Part of a small language model's weights.
Size: width 512, vocabulary 32768.
Architecture: no biases in attention or MLP, untied embeddings.
Training: a variant of Muon for these matrices, 769M tokens, 5866 steps.
Each number is 128 + 32 x the weight over its row's rms, rounded and kept within 0 to 255. Layers, rows and columns count from 0. Numbers have three digits each. The size before them is the row's rms in percent of the matrix's.

# gate: layer 2 MLP gate, 1024x512, rms 0.127, rows 752-871, columns 448-479
# up: layer 2 MLP up, 1024x512, rms 0.137, rows 752-871, columns 448-479
# down: layer 2 MLP down (transposed), 1024x512, rms 0.0886, rows 752-871, columns 448-479
gate752 103:065117145166188089126142140095197129148090158136080070148059140147129183154170132145170102143165
up752 103:133129096127150124163170083109143144131137126144111130145141115149132125119150136148072150169111
down752 098:127080117164170177065101160058143122133074123133138145117149135127132086094115100139158140127150
gate753 098:118150141116179175103121142123100132140107139152219123128142127149130161073146120128178133091127
up753 095:070122143160080140109185152171099169180104113104063157114089106113113151155120107107147141107106
down753 103:144157136091193141137062117116144110133158126128211144075145146151149127089121113144146134128150
gate754 104:159147176107130083140104070093133074118116096124158089160117107105062087158137134140115149157112
up754 102:115076115151152130109155195095052124111115167177157122129080117138095172159123099050141144087168
down754 103:163207134131122083181102149115213124121155105106047196090179138149183147056167133164101171125102
gate755 098:144119114123074207134107142242122157108086111147131093070131176095091135136172130079148106140081
up755 099:121103151076091115089095115110183101121177127166103150118095116139151057156116097142131144070073
down755 097:162147097166170141122097142139057181095091151094144149082093085122081145123172189064132119193147
gate756 099:255132077124032155129125141086158143162118164130131101111152142115081126106128193159121128117093
up756 098:193073119109113141164132180129122121121126092161160099144111131137061151133117100086101163071152
down756 094:066201130140157088110147084153112097154129122096110196100105145128255163132131129125162120177076
gate757 105:141131071128096144099088138095139130104115152156123120129109115108151130109143145152132124191103
up757 107:158218112110158184112160112180138116136132090083136176101143076170128079151070192081075177064143
down757 103:101133101160092090187126100158141169107129133120141149125101095104037118116103119146163113145120
gate758 099:159132115132133113145111113086127139154127126128122148140138180107140108152161148149112147132142
up758 101:123124122140130117088123153141092131162102108129158120136127122099117112150124103150120127139084
down758 099:144154189140165130139099124071160141137097164153093121146118143157136103089126120092122120100153
gate759 095:121069148154106180183070184119133144099108065132125102076106143093152165144130110157146188087172
up759 097:130107201123114102139065168146097095130089111128083127180114149138150108083109120134123158122102
down759 097:102157052109142127079193093128086108166203169107158137139186097125113118136138179101101186131151
gate760 091:184088085128109207084146086201094114150137190179105129092145133096130140069102127161159116116134
up760 101:110113147133130122090143115103092132117108140099186132183127087186123106144153091055099148130096
down760 099:165140111122143121141140080160119120161189115151082155083087184068102136120103151175148138126144
gate761 093:145161043168152100123065170111134139131145103163088102140128197166104155121094142123140149188123
up761 099:133100194171116093101145135083164204127197149073134104139090139079118155170162132173161121099160
down761 095:162135059100148140139123144149063073111106129173129155106197124189148117125122110105095126154108
gate762 099:119130124131088166129072127164147117149140153137088070147158184108125096119144229144177133116162
up762 095:146111117173159162123105171134142112162146132143142159140096149174121159100179110134176144153175
down762 097:136194123086125095108133142103153132123105092117164132128176129123095113126077100113097110167069
gate763 092:123094073145132181105101107135103078125102208128094142191115148099129191138145158168113170097175
up763 094:106085117141125170148104158175104111146142171142107122182086154102152202155119057155096155136128
down763 094:156120153112151129114154130097178152136133066125156125066151118118106041092129167117162076115106
gate764 102:125101139131099133061014154145079132136099087078111100116169111155106191102134176090071112185098
up764 098:132079150161135108144078085055130130128105086107143065112127158188118157139158152164119095141110
down764 099:136199105119084131160163105126178119100114176141122161153128094057159105141120071132113149148142
gate765 110:130157162154120157053168154139085160097113094111131063097101141147156161104139087067124085080110
up765 103:108129138137125172148062083128103138089146082115126120161142146141155133169128137090093174232140
down765 101:176122105074169146101183138107127110154088163116071155099171096137128173079101143208135093064122
gate766 103:129110182128152149162080075100178104133103067095081149148150134108090113170142112127163132159098
up766 099:138118092057103105112121156169160022115170129108173177182131117087103106123192106130064160114091
down766 099:116128144121185116172149087088130226163100105134072110086125156138097087141087131128176111137119
gate767 102:130142187059138111110163177147128163090114082111115151121120111081089112120121109116102148151145
up767 113:121166153110146144136175109169142134106139150120130141129129117064146166098093101183155117151184
down767 106:140129102093061116142037103099110109126092087148115140134074128194100110164127160127105100114122
gate768 096:076124086160174135121068148110131163127195114091126140151149184143139133054159178166103128199149
up768 098:104161179141131158176185123099137122088114116095096136109200134100128071093124120149141135161138
down768 096:146127056088114111070041149089141141175105159165138127134082073138104191136112152111138114099106
gate769 096:102105123111161151068075116070132128131124166092057136107100139169093080122146149101146150119100
up769 100:070098109130150092167088079133152190154140097137159132143090091173123131124144128170145101187163
down769 099:146121167107121195073188130096144111136161162085083115112163193133117085119105173071184120057101
gate770 103:067083110124120083152157154159102114132112100167114113145105109113138134142104144147131125091097
up770 099:088127058139101134142121095190123107134142094125169096118160132095132129114107114110117205133076
down770 099:196164177119141104114140150126134142135132154098072119127095152176153114110164142114144119142163
gate771 098:122114121082130154152203129085128140098128127152116169165164194152142178149084106136169090167179
up771 089:146096131093117153149204145046130112094159123145086142191143182136140145106076151136119113152222
down771 095:129172128179111080107033141177106093172120126107147091118127062100096090141185167113101162081075
gate772 098:137093112102136129181082174154116093109134065125116072067122122124144128128159148191118130174128
up772 101:098150110086255169156142141140152221216118079092096171190137162126106121096180149204171140168117
down772 100:150113090161068127073124122117145110105126154131160108166164164121186173139106097050105118152121
gate773 088:156139086167132145141105131125113084159121138124120050105173116180087104162050129104107169164155
up773 097:181086110121110166134143117183142074141141089171071158118120080109107110125104117106094154123126
down773 095:093160167132135101094116122109101209108110138091181114155128160136139119138180155152123095121115
gate774 111:102111138149115082115171147095110177125171108131135144149153125136148138119204163116136149186097
up774 107:108124135137121146157093153120095142108140152133176150106087081132121129156132101197122100122182
down774 103:121123144143161144177170134142103113123109141100114118082125176123124172150028112095141108151077
gate775 101:156170104147099115149119089184120102086212092083114159136163136126147097127175148144104160167116
up775 099:107117087169120134184170151140093103154171132128120128144163118172113120097111136122164169128044
down775 097:168097169118103094082126088156180142056099091111115078166101134104162097165112100141116118153217
gate776 103:141117097144079173107098064114143124196163094106114114216111118160106157120124229155134120132103
up776 104:142099094150149115088101094064081086229103115123117104152150088122069170057093143108088111191109
down776 106:165111156106073112156084114172134145090132127117149127167121163143139083163152250154133116056134
gate777 097:215215117064135103092084145065128105145172107110075133116171170133147165149148137131084115156065
up777 099:159154095199110179117131121158177175105183180139147144098096052127139075119171103181132121157143
down777 100:095127116055175063116061108079122125173099102136049116114149172127149187138097144075094122117102
gate778 105:172132174130146168105071141163067148078077104128162151156115167121175098146172131133095081161089
up778 092:127089117107124147160156155112126100149137127158139099120155123163161130113104131118208144082122
down778 105:153143186151154112097099102145087157090084120142186167130096133113148150152192145159078114129100
gate779 098:077138131072138138088133105094114090146151161100142042157193090139147144151098190104140073206152
up779 094:094150112149180174138103159188148090159122108177117082236095069136138138164134130129135145181108
down779 090:142137119119090081106138084052106125105100148101103098099145168071116151094108158160124127150154
gate780 091:120125095156142060148129095110106136154154134117177106113139085087158147138087172138159092124121
up780 103:102157135141098098099140054146106154131070129111147126135130134071126128156147151109127126149149
down780 100:133097113134126126146139188102129115133155143147095135159159116188169139087121084154135131132109
gate781 100:069139175154169050172151133166131081148065182104130119131127177143097170095121155094169161084192
up781 093:105150161187157083121111122121062100164038151150136126089161167158114159091126147101106122056170
down781 101:190101063075106197126113138115168176122198056133113106160140108099124104191146135172120113195064
gate782 093:173166119102118122141139124120140123136133179112100028145177170139158131124118156187131181171131
up782 095:091135130164142089137147141059139146106140107101155251146118115138108104172170142082141121082143
down782 099:147121164057080165146133102179110130155112129169123015094126147109140160099075122156097135180127
gate783 093:105097124113105164114133121132132134116111161135180065181123179154130141141090169105125133144104
up783 086:160172113143156110135115143141114130149141097094094196073130088104107126134153056144129100097145
down783 102:079128160138138205111173105125091092141154154164178124134133158113137164167101173045142103135145
gate784 097:168162136098128146102145147172166160102162190174114122040144129118164074088079101106147132145148
up784 100:149117126187114153111092136134099077145109113079115124170144116147175193130207187140116095149148
down784 102:121127136058113114105160135124135193091131142162182139089115114102079065114063107091149164106130
gate785 082:178147096194146114118124078089112113100088101146126155079193128157106079173079190166149132194115
up785 106:085088094119165102132157162121136115162105133073108137093130196194124158104138138101127105081112
down785 099:144156169158099167132123096142107200110140137163134116174128057075108090135118120132126171165127
gate786 096:187141156130137105130145150235121138138130154194116134114137084118139144210125179179176079137113
up786 100:116164146121154154052138105131104170130178142069072105158110143113152149161108169119106098104105
down786 098:149120119102155089187135151160167076130118136152170149102146121140087105108116039136166149138131
gate787 100:174162116146100169187121087165129149116152126123138145122145102091130155132108152114147159168082
up787 095:116130142140068166172098121187103145146144108106135126104104123117129159168109159113147150156088
down787 103:117104114115166102110120147075142136100128084145119122165120172140124112085144091140143139117184
gate788 090:113140082162094151139138147130120088131127122162152086133183121134141124150190100140107128173126
up788 101:127191163125058055172101110220131118115162133145122148115094151130134134128133087078144135122140
down788 096:106066106124189177060143169064123147166120072112148111158164111111143125116141132174148136111123
gate789 097:093148130178158230106121127171139125101158146165112121118153138137149170143111173103167154171094
up789 100:096118099165165167124102086175082142092166081174112130060128120168125131101118181045171200148158
down789 099:168134149080088101147131155110120139215083111071134196167090173116139089131142102183088053099160
gate790 098:142128134122144118189112155120148174111106113082153154141143148143100171163091059163079118201097
up790 100:126121108154140098131126131190105081129142118205130109160110117118103120109127142139148128127158
down790 097:103155164118099118152164101097182195119124131065107129126158148157120145128152120142115087158113
gate791 100:145152115097138158165142143188124135147168091168133153095107107116113145158105100116076151123117
up791 096:129161140120089081142144114168136187140114113158147198115146068154128126150065175118129157127149
down791 104:140118120130188090141115133086055077136167200090112093173093171087172171152169098169121113150090
gate792 102:139175134126139137109116148148131108134081225102189143108104170093086090118147097156178115136076
up792 096:117135146122109087156159155118123140094181098109104136103177087143161147111137120103131093127171
down792 101:126137139131109147096117100165106084142081173094140123124084127093094095080117125187116143123090
gate793 095:122137113129138135139065157191120103142139162116147108130140099143106140178107161172190114102116
up793 098:103128115150097133107121142110173130111146170071156148163129097139165105151099113128196081196124
down793 098:109143170115160138145119147125124115123130104167130121111113149132053135165166135141084132050124
gate794 103:152068145121056116129131109167092108108118127167132134143140106103110112121138181144149085095151
up794 102:130153113115141134153140115151103058149107167153154161133218104160111123129104179141102166107125
down794 100:144099175099177135111153202157124156131119094178090113112117128135108120093114077145110110132149
gate795 094:181131117153122164150045165084073114122135180150080090123184052106112170147128175126074097165192
up795 096:135166092121099137150119093080116109183094171176106104136136153096157094098186145108117139161123
down795 096:097077142099163099135173119208176107064110071095164168123099102146142176164093113156161153115083
gate796 108:160115103146072114155112135139130133151129089189130140066166091088080097089090141136118104131122
up796 103:143104100168144143119121130150130084197096171110091205184156129119121153171138129148145087188133
down796 099:184137137118101124205088113105131191107126060193124147123152153200121082133074083201139175117130
gate797 096:100096173146089169083139138208110140064192086141110147067154148118158099156102125095141171123158
up797 096:110069168117133165106139156134082177089144160182121109087110120095160131113092126115135177121245
down797 101:153184077106107132112115122097171123186136120097120114185118134138116096075140133141107143128068
gate798 091:113161107129131198117106113151071117124075138111133151128122138072096164115129168111102103152118
up798 098:132148093141175165088116120143094121108041102121175194196117097153121181131101129150112165145093
down798 101:124106178108078107150157140115164121154183139163107050091135169139148084137129111120149114122164
gate799 096:157123095112147137108123098149180155103098149106170145146156118164139176147177159118140133070138
up799 095:101124158194080110167125148086085094166146082144083145128136129101099086130094119144112110156117
down799 101:129121124085143132094130086147149160087131151082153107134112114141159172123141119112141127080125
gate800 105:214162086151124122136168140134120087085155109118155100139118082128124074212109068109146168100147
up800 104:169148110121128142136168130116111090154127116119077110117135141141101091134160057138170138133140
down800 105:112166098138156085091103129162048118148117112210185146086124110177139179136102108138109089135153
gate801 097:114151068061121211155157138104177113078137096128026136117118146120070093141170104132124158146115
up801 105:110136079157164017126141099122135147138155080059185166096109132183127115082150102124115151095115
down801 099:172111131152137188104104164152152162111118168145080107154132106148087079174097146074129149156113
gate802 083:155127117086173176137135097167118135172172137088159049128125107169198115142110147116121128138157
up802 107:125097140125180109126105059123097157173141153149127114162154119156157129041118064113103071155169
down802 097:151145129147046153120155161109145113092092093119110165082148154120084133199161168147148182106084
gate803 107:142145142148116108182166162093105113149093134100176184067063132106210117150072128143163111083129
up803 110:140147118125141149106088089166141094131223081091136062134123139100039123177175161131118143134128
down803 103:114114109145133121112102124123141151188117152151140096153195073147104154109124121112162149099031
gate804 098:132122073132208116144156168107081174177072076201160112108095118134127151145097167138120116081107
up804 104:153139160132088108095136126155174109142156167044146131187132157116113195160103093120191119177155
down804 102:088113105123194145143114130079078152124094123184148123079092097146130090137168179172039161058087
gate805 085:143139098156118143078061179084194115171220128095124110158120110149106130150114147167131119139156
up805 104:174142131131108079138094053139113206082138073159137074177139094104151088113110154132144181082120
down805 097:056136143089097163135148197126140052165127162098132162088108133140127146154133122136111086159169
gate806 091:190097112100156130123160176140130215130076073117081120149156139132142149093172186149132206159104
up806 104:099150150147163184205142122125081128138138141193131163085090124091101175180084150109142083093069
down806 101:160121111115071073076101134106175131121113136073119091133172121164154089065165052140104187147197
gate807 106:151144100112126136135118149079126124152172170128146145151121151171103069118098138088130203190172
up807 103:127172164125168094119147197158115106119150107072146079060122124153147108146112107098132101109069
down807 098:124157095104102195133151052142133161170092179173105169155060163106132088097126130149142112166188
gate808 108:102154110087141098186179129145110157131133157158154081151076095105055096139129170104132071086134
up808 102:144119173133142134102123146130149133100078133090069042067133127165186164119083071108133090106098
down808 098:096111113132142111182147059170130116188143119132184127130165094083067132088147166131048144128178
gate809 097:168176112089149117133134146156140154125094129167095157111177201127110135106131111131139109117121
up809 091:099076114158101137149108129150096126094100154104130168113067076150186138116158148152125156134149
down809 099:169156136090148087119127095100171135164161126133128114133179185106094141109164090096131119106113
gate810 107:107136134116129158111178098193087104113095097109167111081135150079086133098121155136141132168099
up810 092:141139126172124102122073143168130171124177033154171161093131133160146087135102137110096095108099
down810 103:111080142043103144122186165112098114106115146119090126100075107094080111089122111171180157137178
gate811 102:103115129091149158119148112130110124145207102151121153115180079209132067045179098074142134159112
up811 102:153133100111112111046147119162189175164203167033125115163164121154102114106094081170177076127097
down811 101:130132137160081108129073096104096108115078128200112126121076174134164124118095198129108155085142
gate812 096:212175162121149095122176127121111166107087195068135097154204131158103112104117119127088156138136
up812 102:133163158133148090170149112147044104122185128162131184103181135093202112147115178049120114135157
down812 100:136081103146131111065128148139197154107074133104129104149073148161109159129146122173169150126097
gate813 094:179113126144145139129102224114110124075062095113130093174196196135128109178105143120183105120094
up813 085:084167123112089120110158093129133152151103213101140116122133086149122109087112144131135064121154
down813 092:136148148154126098158102062172161098164192104130140139084089089108140133132162148105051183118161
gate814 102:163165137122085117168091107131123121141154149139060077051090086151119120096091079139098152162147
up814 112:084077122143110113128112098125128150094149122126143103126077055097101101125160105171111134094108
down814 104:146119083118136139103174151115137079177066054091105151103135162094114119128085106156135077100129
gate815 120:130132068159146148185157153123157088163163100111115117118171179144095145089125117071138153132065
up815 119:184131189128181149187138116123148088098178087111135146152125128101137149101129106163101104110155
down815 114:123140167096123130134130099108101171119156108113120134080070112149118147159172119173088156149118
gate816 099:118124154088137187115134170160144146082187151137057085121154105188070134106134122160188131116165
up816 096:150125129085141112132152123089125134142102115145083191071125156100146134088090150116129185125110
down816 097:109129131131141180109135147205133101078163113129087067126170116165091166130145087156143091143160
gate817 105:125148133136123108129111088159103160134062112083170165179169135126129174121122153175159113117112
up817 101:095143110158113144131080127111087124133109111168107108105165069156180130156125108049144140138145
down817 100:111093159152154139171196109088126099148094109049129151135141193142130108134153117150157133140114
gate818 099:146152096107078103127112137166158193092100106142164108153223119107164195139160193146146182089125
up818 098:116145136145067147124075108164144070062133155114132086164123112110083062133158100100137123119139
down818 098:151153082131126106139146124074075196188162088125117123097137107152164187084132197133107116149146
gate819 097:161161096173120109074074107141064138186107088133174112164165167117151095106099148119194153083141
up819 083:093100155111135097182162129093168118053183153106101150081100104145105116114178075135057107182115
down819 100:143172138141139127081102108133114123190053103136186126158143163104124104121118152131198128072183
gate820 090:157151097112154084188120111149123131174134193132145072099102146159109215165143221138156129148125
up820 101:160125104113117186177172095083102163133117180079097091133156130190086114107130141092137104165106
down820 098:122121161086093079087107120102170115129147107144139177122101130108170175159134107175143139084141
gate821 103:100114096153141121088161115143141151112143148097153045139110173200107174221131125125077159117128
up821 100:165137173119123107119111143092108100082103113158119173154141164082100125121148111148170131138102
down821 096:042147116125126172148131128174191121119146144110140110108072097176141154173137124116068126115143
gate822 103:063128087155134162107076043135106123106170141136164162105119111118150126164075139101148143113135
up822 094:140156108159141170118102106166166130141129049151141107170138141108151127103058118145110114057134
down822 104:172129167117108112152171191123126131150106136142093128178123145149066134093172098149136102187117
gate823 100:150114070130193076179144075192164119106223132124148113157149153154095148065071089089121166087130
up823 103:121088119170120141119141231143162114113117149128172082095086079154119127212153117118096129094174
down823 098:166137169071125168120078102122062139174163134146076171163138124119111109070144159139152171135066
gate824 097:082101157122148137077150135080132091120140121166103185114154135164155106081169179116130121082091
up824 096:132088093135134171160165144146079125094056111205085144101176153159117127136186134103210173100101
down824 098:137162114148151096107089174144151136155156165075137098153098096106124174158046090143089116173133
gate825 105:105139149112110126153131138111105066177123120178140113146153113160141125182124112123171131122212
up825 099:052129113077105099094122119173160194118095141109140151079134138230134136065133051136172147159116
down825 098:192136121168180162212083117133129127144138085173107096190178092036124131151150153120160136127166
gate826 105:139186143109171133105109105198113191111145167118146167112114129193135146178110098164110075138152
up826 100:118131209130109111101177156104104147066115157184083109168150138162155090148086122078085178089132
down826 113:158085124102074179140141091087117076159112061053152146097116150041160118077173135145151139177122
gate827 100:177120111069096165083168127106053147145121115092095138149149108129141070120156167124106122108133
up827 094:088147094160080118142160074129123085208125219152127149118068113137116112126109138131149094185139
down827 099:151114077097126136075136159140060144138131102125118114205140109121171112088169157189069122088116
gate828 098:107162121144069137126122130137146124105104071152185125084126061134130152118070131159128120148106
up828 100:117062127103155131135153119069139112081108142159111153117171184098129111170155105080121148058152
down828 101:124179090105062100127130164137121137165044081150146139093125079150150111120071121189109128170144
gate829 096:164137100077094122208134112133155097180142146132142148087121153134126124115069124172140090122146
up829 098:109118131156176136071143137149084123140130114135130075130129083170141156135130128083114164147166
down829 099:120132070088099102204123136121181158153120156114125187132115150108130090115104145145136086130097
gate830 094:073129082151114167162103135096139170151144090118133104133167156123045148157117118142117126159105
up830 104:144135096144089149114106177125172134088105094134125126116128131120120146104102107089083127153162
down830 102:126130140104154156167125087154113122161156178110139125131124117142142123147121109172151123118101
gate831 104:116166077118113149061110051163162084117148150161162144108168100109079132135084158133076107129154
up831 094:151082132128145137218141195121097139132123091105082119155133175114146116155204097098183131132112
down831 099:096179102167110124061120081155132117125150161149161136067137111143106133127074144108100135103168
gate832 105:148163128149148123109094146101097130121106119151086120095161141161102166148204108128167178117140
up832 110:136114182092147203128148115105094128142106072125092099163167154125164138132157116107109188167122
down832 103:127116068157115101126077172194074078109182156121165155143149088117098170122129101166146137125090
gate833 090:131106074113142105116139135191111124188089086159106139151174106149144120132139114122228158154141
up833 104:120095114120147164072124096066080137123157174163104103174186105118122144156111116091148161112084
down833 096:130166137120102107166122148162161065147116097078161142102083170123108131105143149164049108122130
gate834 095:049166119103136173115106092171158185134115154088126136149092192125107145115122157097135101138153
up834 099:182119100140128075163131105151092115162173124177159138108112152123107134115164133092107165126106
down834 099:074178149072081153074118121139161153099097137057119134126142119145177140138095099106110120133144
gate835 103:135156060131124117108100131086117132144121130150102134114174105168142124083108174172157130112128
up835 109:099138113104188124175118137154125135150192121164149123112119139158168076092089106138153111156152
down835 099:185112135134113104179131168123130177113167180090078152172109131055058203124105111114148146091165
gate836 096:112130142156137112089108108118081105112078103065118125126064144172121052156120118095148105154136
up836 100:136126123154099119140110129141107101162164158142119092144108114162149133095140130071191097124125
down836 100:110118145114108145120120152158147149084133101177153118111179132107132131139159100198105180140134
gate837 107:133108116087143167118107149117098058158133117115051121128091119133146118075114178110115152128083
up837 105:093078126097212170104103178176097087149127116115109067153148102115117152095156108143135103097171
down837 103:130162117165075077098133118119164193138086118142163161111146158119125123205078089122168115139128
gate838 102:147071180148079189160159126157153116141181119137154180154187076103170134127132151116145108118142
up838 100:167158116155191117107121120145168160173121140075153089096097121114086152183154086115093121076156
down838 097:083072129096136065172078130132100108098088072158134159126155165130146112093114108136137104152093
gate839 108:097160147106061120171170178178132134127113150098103163121195119108108180104118120207125088197176
up839 107:145109130185081115060146107109112171106181138114092104127139130069179096110193150193111129100073
down839 104:129156121162185063120091088105101157146144094148138146123098188146101105143090136171122150108122
gate840 103:056180158174101094117170164075070132107087111112077122145185117135158132135143132109179129102121
up840 093:090091117066111110147058065184150131152174142151186106074089190126121142115117079116133179130117
down840 101:104161183199163138097181179098073124134093137127123143146142081113159125155130145134177136129142
gate841 099:092133077165180077115113155104147134155106137071126122072156137166078085127125143140185201165089
up841 096:128139141118102175102113124113165142087165136134118142183074089135119102104110163143129077121127
down841 100:114139116092164103141144156125142151137135107094135158056164148163137122122170096163145160156129
gate842 099:117148127092127141126114109121085088135142130105070064077145158065095085140163106082153149189116
up842 093:109164118102149109131117129139052105133155088110067082089136174100108074144170090085134149173091
down842 096:155084113137122141091117124157149170160092125106188172196131101194133141103090177186131128098138
gate843 106:154138117133121141110068135119100185151159116151137111162153112122040164145160102070066146132128
up843 101:126074215098120117134182088134133125123094154132179153075090140172169100078117186140198125156182
down843 102:116183102102130126114138137179148188145185141145137150158199069097113153134128136103053127158090
gate844 091:080085115169119124133108101066127206160112101168087085146158160182123196133096131187172146128111
up844 104:149128139138203143127147101159095075145108167113142157054149060099141100130183162062124125147145
down844 102:114135105100042106108110145071142156123119099123114078151117176170110158137081096169112129135128
gate845 111:145114159179136093121158093122091098138139143135080162127153097152185078154147118108074147140134
up845 108:155110103097119146137165205142161117086128114111131056113129171127098090125137127169121188122076
down845 108:097119128113074160137118115145143159113131068088121118117100122120076127076093122160196128140157
gate846 103:116091117128170121099088092118126199115115129138136129150137134160151132112138170076170098085097
up846 104:160180156110134139203093115098158060176149164137098118110130071068120129153140102125151116191114
down846 104:098087104151136145071147122135131207091120107143176142120128164200115159105129123090110125089134
gate847 104:118147095080099187056132115061177165147139106131149097172118154125096160070126118153177117106134
up847 101:166101131120144081144195198150093133166101136180163134154158135103118185133106159124063127112142
down847 098:084145133142149170122103143124122127149214107139153184126178181166090123165126119177109102170071
gate848 088:121109127132088160169077108111141105145113157142152111138140090074169187123105141155121093139127
up848 107:191132085105180073140122106166191133123180143156140074125126100211172131097098146160116085177151
down848 099:080146142141067184122100160071085125150113136111126164134132115034121158139146108125131133068094
gate849 099:084119119143189127153148118126136094116073152127145154073127145096146104158157137124147094139084
up849 089:092164176172162104137061083148086144145133116061123107083161168139152118133148172130114192163124
down849 094:105061113094112172138164121172165116094117122120137177163103155104160130116083146062121124111104
gate850 102:129125127137193141146196146188146126112122139050109149107146170082164146167127171105113185167218
up850 103:075113073125139127118084042084105092142122074104119083111165133148152105084088116145091089098083
down850 100:191105168134167110134151223171156110071103175140139127112133086122146110173162137114161143179194
gate851 106:192112114086179130125159100160141116113137173114176099190136138153088097083129120102182119109129
up851 098:133106189118163143152140156083159164145141111081176100174151119152173126101147115142130176145119
down851 100:085137093118155082126107098166134093108169152162099113156130170097104090120090079096127106120082
gate852 105:195076135121147127090144170131143130186144111082143184139117135140109058162069134095114170151129
up852 101:098137127142116168175109067153114121038134125111131098143153108129132154112161131107131121078155
down852 101:169098112116144130118153144127122124188164165158134185111105137143173132112078096129145098164098
gate853 104:084119096133172098110081052158124083112145155141086102103150149098165067109033127150095149084147
up853 096:167125097131117206109193139070179177107107108119159201161090158141127180121208103146150111156117
down853 104:106146127060163116100083105164104128136172094108130050067136185075169166114091167118080096139090
gate854 114:105087129139136135165150093204175089134131144151106132159128102077094149129133126210124184097129
up854 099:154102123150146146185084149104107117103112108096102193135130168068119168174125146144152157102177
down854 105:131122107145138105104109204083119158149146165107143106106108138165159106148117164105086063115115
gate855 101:155103165117066131135039118127102121113114119174106212100149148177152124117126160124113120120130
up855 099:083139139138115143081131128120120053160116185090135177096149164068195109145100159072122143138197
down855 096:121092134126192136118151122155087180125165116119098085134092105171072127129123136101093090090051
gate856 099:166120077134141161092108152090142107111122131140143146122123142125130131141153137150109129145047
up856 099:139105124129119162130120132175144115165163173190123150166086174095087167182110222167075095066034
down856 096:092126135125139089116134086172147116106159107083154107103153149135158151104138130125206153132168
gate857 102:144210130132122115098131094158162099153176067099125027058101167202147109186120156103126126195162
up857 100:149209095134115088127101069190143164159114111073116150120146123159068150136109123130184125166093
down857 100:134028122120147139137114159130126102079147133115131136177133114113149116120140112106123094084145
gate858 086:173173116168172165094138141133117125164087158044134097134173130178132154147123122150081155127126
up858 108:134135140075109130133115097185173136167107238111183062147152132203148118062056130144124135115100
down858 102:129094102171141123143102123036048099066165035098111174116123114069144141171208124090159142149130
gate859 107:120055165114111166135150105138161155143182120144133089151115184107177154118111165148143150127085
up859 097:130144125106130131126176152162134106148131144126109091207152108164168127151144140127140141086130
down859 097:118111150151208138173113145151103061109069135120140184119103127186115146096167079172140102112097
gate860 100:131151111177178096088183121154176112123125086125147063147144064123112107140049105164050117115163
up860 095:121112090162172098186100114124104200119083040139120100131146127113100113162093119171139157101131
down860 099:148122156093061130119126136141098106154151212150132202101084194123114153132182126058183117145091
gate861 097:143104137162074178171131099133058114128094206149114157162076073128101185141166099172099132177114
up861 099:147076129194100151166141105147085113122149221121105179155092111106075182121162167128138126166097
down861 105:101157110062153104090124204129181161142138064131141089123200199135162074146080095100122096101157
gate862 106:139103092110090130124094137104079133109154111149132193153163099081118153096129096163111158138144
up862 095:112150123112122156077164085092130102090234097157086093158131117161141090151152112094088216156120
down862 111:161114113150096081145113140086140146092135144166149098041132130142102148073122103171087139123111
gate863 105:098145131097103095080110127172071153117144146157162147118085095036160076130113150161138098089102
up863 102:112167124152128064134225112107120200153168157082125111151115118112099093083109133123113119092150
down863 102:141127092117120102100115085134097127118119145178139116110159152129141102205124089139092148144172
gate864 097:190050116155163113161121100131101123131162139158146084172161116146072148162056121143180080102111
up864 096:168100147161164074099081097148133105139154137159142113112160140137097163173120092127152060090131
down864 099:136164075113097181124129188123153186130111108074111180131094125141172080083150161129128193168134
gate865 105:122111127105123052102085156112156112125148096158127146118141096111103093132132187097134131188128
up865 107:094139131165124170106123112140140142150136101083130117145118084166096128156050107153134166141122
down865 098:099156085104123114089081164100085137158166104152159096078179122132144110135164103112085099143175
gate866 099:129139066105075098148150092095108121127150140173162086117180101147184168117121146145116145153085
up866 097:126159078120123177123117103139077121109097099071155118085125115148191050138126109134132146145157
down866 101:165159139135122086138175171118162138143119180144124123131161149128138169113155156127119136146110
gate867 099:103145123090139124106104095056114152196147121106165065140081074108144157097128255139168094071106
up867 102:176104126130131120105136141149136141129076131127089165089151176160170127161133127090067143123167
down867 093:097144096181159122115111097105131143125144119133119069103108125113085193091149000130155105158075
gate868 100:143152141189161128159119177075195092106069158125148149123087114194168165072141174128060067148096
up868 097:115126108131161096106126140091174146136069120081165159111137164133145151122108135156117086121122
down868 096:149123083119109152126172118165128116154210096148105081102136101099103119119156076122209225159101
gate869 107:107091149100134144113123107101094127087095112131117109073151122082121122074125143128198118193105
up869 102:141122153091132149146140163083136145137104149127078141087108042088124097145132152115119153138150
down869 096:124181089132147113169110175151182091159088097099138093119192138148143120129137106181122187182155
gate870 099:148157128172125150114124136110092208122144037132166125139089099144082131133153156185183134172160
up870 095:087113078192125111151133116133122148145116139164168096110092101128134160170136183180154088128111
down870 103:128109144053144131155111142140136105136094158110065172116130139100125151077112075074096130097100
gate871 099:119079129151132115114141151147065107127097105072132080112131094148103094199109131112098158063075
up871 093:177102129132128122168132113141100122137109138079161112154134072132112087191084138148105140068096
down871 099:130167121164089132101115105113191180099146119156094155133108181109141155058164125111165129150127